python train.py --intermediate_size=512 --vocab_size=512 --positions="rope" --qk_norm=false --attn_scale=0.177 --init_std_qkv=0.0442 --init_std_o=0.00717 --init_std_down=0.00717 --optimizer="laprop" --beta1=0.95 --weight_decay=0.29 --decay_shape="linear" --final_lr_fraction=0.0 --doc_mask=true
Each number is 500 + 25 x the weight over the matrix's rms, rounded and kept within 0 to 999. Layers, rows and columns count from 0. Numbers have three digits each.

# layer 10 MLP gate, 512x128, rms 0.0815, rows 480-511, columns 0-127
507480484484503543542479493530489488506492456474532522529490505513530505513497458459498419513448502480480507518515482484502471476511522465437456486531481486471514514515472548510510520483461510549511481478455569479491501512491532503511444514532519484527475510538510475480514503550465502503490485523511486504482509478506516517476490501483509507499498517486469538479539486497504494491519
471493513522508507491533522493487511514502462490489519528441475485512549483496484505530511505499480463507509501520496501505493541526483458500477507486489522488473515498481499495528471503526502495490455529506543511498476552492453517569556510489494500516457492542480480495490474506546487466469518528502493479518482490454513516538487513487452471513472477450549484526482501500490466491547
525466459514477510511499493495515467493540511531511533513510533521495480481523482502515464496510509506501487463540514426542482525509501518552460502547473519521528458479504508518550486480491504494463481498484536484459502511502531478541513491472486540519478515535501467527485488510516476508480495517511527487465513484505518498508451523504447472501465497495483551488520528486519507458501
546441490448506513540520498494499508507469502504554516502482518460498503506502517488487553491482505477492466508445469453520481488510456492506496471499511517495515492525444534530485477503540498523468470493494480541493534493508499517480493517491484505541528550503465513509485532501449474498504476499487491502477538507456597501524528536490503478517487536477525502493484526425489511518480
562454503534499553517497467491511502500515460532572504493515515504481497491518503503481479493477503503532498542436499491482487486549511465474480507478518492494523471508480528498497444496498507542507496564504532523491487506536502480515531560484513552524521574483505493496499526526501449499501515541483497474496518491536510549493504553484491501489458557459477503482491491466492519451517
489514469473528483510448519494464466494508511508490500501519489510500518502511547527513471505485523526500499461479574481470510488523512466523496501475474543519507493492513525549534526508499498504507500514490516515480475489570491445566477498507484481504475481506470509490455478550500491484506444499496523517549518503492540541509480521521499490493466533501501492486472504493514517516488
464487463458480521462517494509509486483507528500476502489472491502482458445485503505492504499525478529526492491490449456493521520501497490522483514548428507518489505484475545492476526513505492524481520499511520527498502471535504536530511555526496505515523502507518498483506467547516494506456509529533551519492511463470512470513475481497493480512495499496474538541517518538472470508483
512456513473514514525541512539485485542499491490486469493474496509477519482507509489522515486522468463502491443516520455530473560458462478481509473474519502507527462499480501494491498518509487520481499486518493479503503485502504535530503493465480472490491491491460492565532446502483499536500477513493522508450507491511508529533475517503504491502503529461511510438478489478493525450523
551514513507490476492491507535515536509471491488569469487511465563517514492511474477501511518545523484445509466533475505522439493511530480477500495511512488509490507482517512479517515509496508490508492497507525497502481523496501508505526496452501491501538531499481495564488469573528522489505477499542524511516522493450497527517499523465510522503517529475529479495482503511508485465521
469491487495526520522502551499501474474485486541509492521499505501457510431522516491521497520476478553471489473521512480547452520510512501514468470496472526495488534514487512490497481472506539461482489503495517551521473431516498494516529493507501509502493503509488507521457468494502473480432505518512452498482462426498508435487460511511525524471500482473501515477502473444519517492535
488427513498518500501536477536486474468504478544526482500517484529476518490497521532510510534520487476475462502510510516486472505478455513542532472524500551505499502513521509517443485543456500485482501451478509484501489537497545503542461507490514489487546508505449492527519477495546514494493501484520511500469497467499468483506494471540459460501493506497517514449464579485479509472493
518499481511489503525498479498465510472523528513480519482497498503511543476553447478526468514493541527466490495469520464455495499499478529503515470495545497509489486471520502517500450506508526489482462473473518507480509505487494460486431512512498514502503513463525476499508495492507492502492504523527483499530496497497502520497535494491481485476487490494491499508468462478501473520525
472483501467473499485501518486496502509478508490475490542495516512556512478481477488483490493468474481436512500463545479491509453562473518523538477487513495492521507478497586510492525503526518518499485511497489508512500521497487533513519543511479499547518475487501476511490493502505468516477497540539509500481456495510474477504479526502479487497450503494501500478514515426525494504507
502478478504464438496488477505483476505495553521510486440460510565527494468505482483511502479490484502467481510506514526510523474472461462490525496462547499497484508446453543527490494514458518513509453506491495483504529474519486510508460499492522475511467486496514445527572469505516522502480494532516488506529483498456509479499479516522473522477500487459510513501471500516524493525534
501541512510491504456519546554485477544491471468499483489515493506487508493505499484486537503552518499493456473497509524441494474495476484547491482500478528523485494491527494520461507489482497500453499464468522498464496521506520573494518532514472528516467482483475499481514488521455508475493526545475547510532480515515505531538505498484477535518510508515502518535454490523547496487507
523500505444487468500526507427481475534512540514500520493495545496451498468536473526447515489512475510490481481485516518478516495504511506489497453469513543543494514474494529529502501482469478554476492480448509506439501468516469498547497496448490485483482478481474416534535501550544481563476511548503528483533493464514515537492461502478494478480502503483523494510509492504493470476498
522507492516502548523462471479523467492498543515497479527528506540478514492510539502530486463499488490511534461496498477497513512502529518548503510503514504505481490500508512484512551506502534513505514516481500495486575530513530516485521454453560470489463529499537494519506457548493505490471538518478508492515490475511487507496488510508521498485483476491485487483532490520489527498509
466482498501513479502505464538459468490517468494486477483492485513518535470505529479504489500487511521517511496510508483476464515510475563555501447506520516454490494523484487513511560499520524461482492502498475501517460529519525490518481565504447509529484493490497485464445486505494513504488516487457506505501530483461562542523518475488494498485472482471476533491503517490470536505491
499457464517502521534521504500533411503499540500523550488479475488476549488515501520564490454492507542520496510509473507452503484503478492500464468495490521493457453531477502519516543528471496484485477493514516506509468493494448548519477498507569505542505512459495543450530482502485529472477517519465499499507521507514545494479516455536472484549468498502493541529445556516445528525516
488487497460487502497490510461462454539502502552512501478524494514492513479487441488523497466502519512478476523510507510507520480547503508463454540467459519533516477496471533505529518427489537532476492484525505478503510521511527509533529514454542501515474488465503457508475517541527492507457502532497497519498520452489496498504482541493466476507515485479510549504468499456486484486553
510462483514503430573522520511499477517455473494521487534517436517488488487486516540478512477495487527474489518469512488474509526518472461502491535504515497503492484492485464492510504511522515507486467466472543499529455541481493477489447490529465517484559549506505513511498558487518521517476531517473467573499493487509525485503474482514481523547498517482509530509533530459467497514524
524509490494499445544502512506475503512516495480501519517482481488489569489488494510504508520488522477497499500516488527457487473478491468520459485516499518496503543494490524506514493517481507499526464506510478534524498474526509493570483487484507492494499534505466523559516508474511512494516496507510502480509491516528497489533509518495452473508481470506511498500511498503460433516561
486498491515504488491506508497512506469498507486490531476486508514496489460512479500475503488508519483496529452502492512544475524489512539457543460454510484527471515480512522496492493535497545545510500468531495473497511528489493481533492572482471530509525496481437484540530534510503501511518479508483504524523493455512509540508494511493510520482508480515529549476498506477500543517487
486506470483493517533492493503559471482539523475547530492484491503537496473521462456511525474476505511518515487561480470515525481492528538536507487508522487491471487493506542543474508504532484514458503538483546499494510516515458496493437538492523541525527527537512537460510469514516479507515545522529505458502513502486530486535507471522440464505480507449472497509498513527471520493556
511513495451482493488516483515492499539469453500504478441468500489497519488566512489488472506496498484449450494527492505502508515458474504472464474461487507549502531457409565514494486487496490481469497535486497505492504480477483519539517524493422486529487522486497495543481460535474484508491485523470525525482483442480510520538491485519500509522519462420525473516475496478497445485548
518499473512525505534474558485539468470503505525507501492485509458496500501510494475492503488443472516537529511487514489479473506534489481507528516521496539458422506499506514469545467538488502538484509422525547517499473513508521488513431494526465482507497515537501527471525481490511522489499459517491471523501447495532515509551485492461481551520502480516496511532513511481469469534524
509444471517518525514489534521499465506497503485527509507516512479488478469498498472515480452448516480525494509515515480461496478520489497501497497486446498507505502579500503547536493550489547565512465481496519488508457508523504478532503490541486508499498485483490503495535509479500504547506550466490492465457499525524549477497515518500505511486486452516502496490492559502429526523498
505497483499513523469537485500483504458500541538525494510515526480529511490525470470440488487481440471454492554472463477508492496489473499517520489469515497477523483516534530540520506494492514503478460553490486542511497492471547484479507522510487471523523521446447466494488499538501506482489519547473527520546497482500493488497493493516493511467518526500476481489473530531515481483501
535486460502492525490493482535508488492543540476523558490469506520501493437506476512511498466463496483522526507494470528469481491496492501484499512518501510467464502518474538495473512472483521527483516456488536515467556524534468530487466510466492537506511485476483484538491472572479503513520442514526499493509490516508472493457499490475497488504452481507505539515496482537508517472485
461453508450515479511506489479503495514473504510502522497547496483471515469522522495510537508492514520486491530457504478476490479493514546501490499503492520498526515523516499525503492525524488508468490549496503481487479456514527476499525533500511443523568469526454485469534460483531512479479480496495500497483482506478493581503472519516485512491511487493514517481507514468492522521533
476452449470490526530514514485496436477525469524544495469509490488499546496561497531506539449489492543506522492499495499455480491496485511487492473500433467491509470507503524522502497507504481505496472507495535461493517465541499460554506493491507498537468510479504494477554499486511487503495524514478544492479531547532504580510539488467491548484457486516552542561445502493505506486520
523486495475491488516498490508513494528469433491504489496506514471505489503486495478466477456514488480496477507462465511511512513485496462495495515513499524509496502504482465487493514470526501531500481488475500548530531525492499514510489497504487547477558496500535556437518527506478489464501502488482508502487517528493531504484496483498516505525519533450495489494467514462518495486501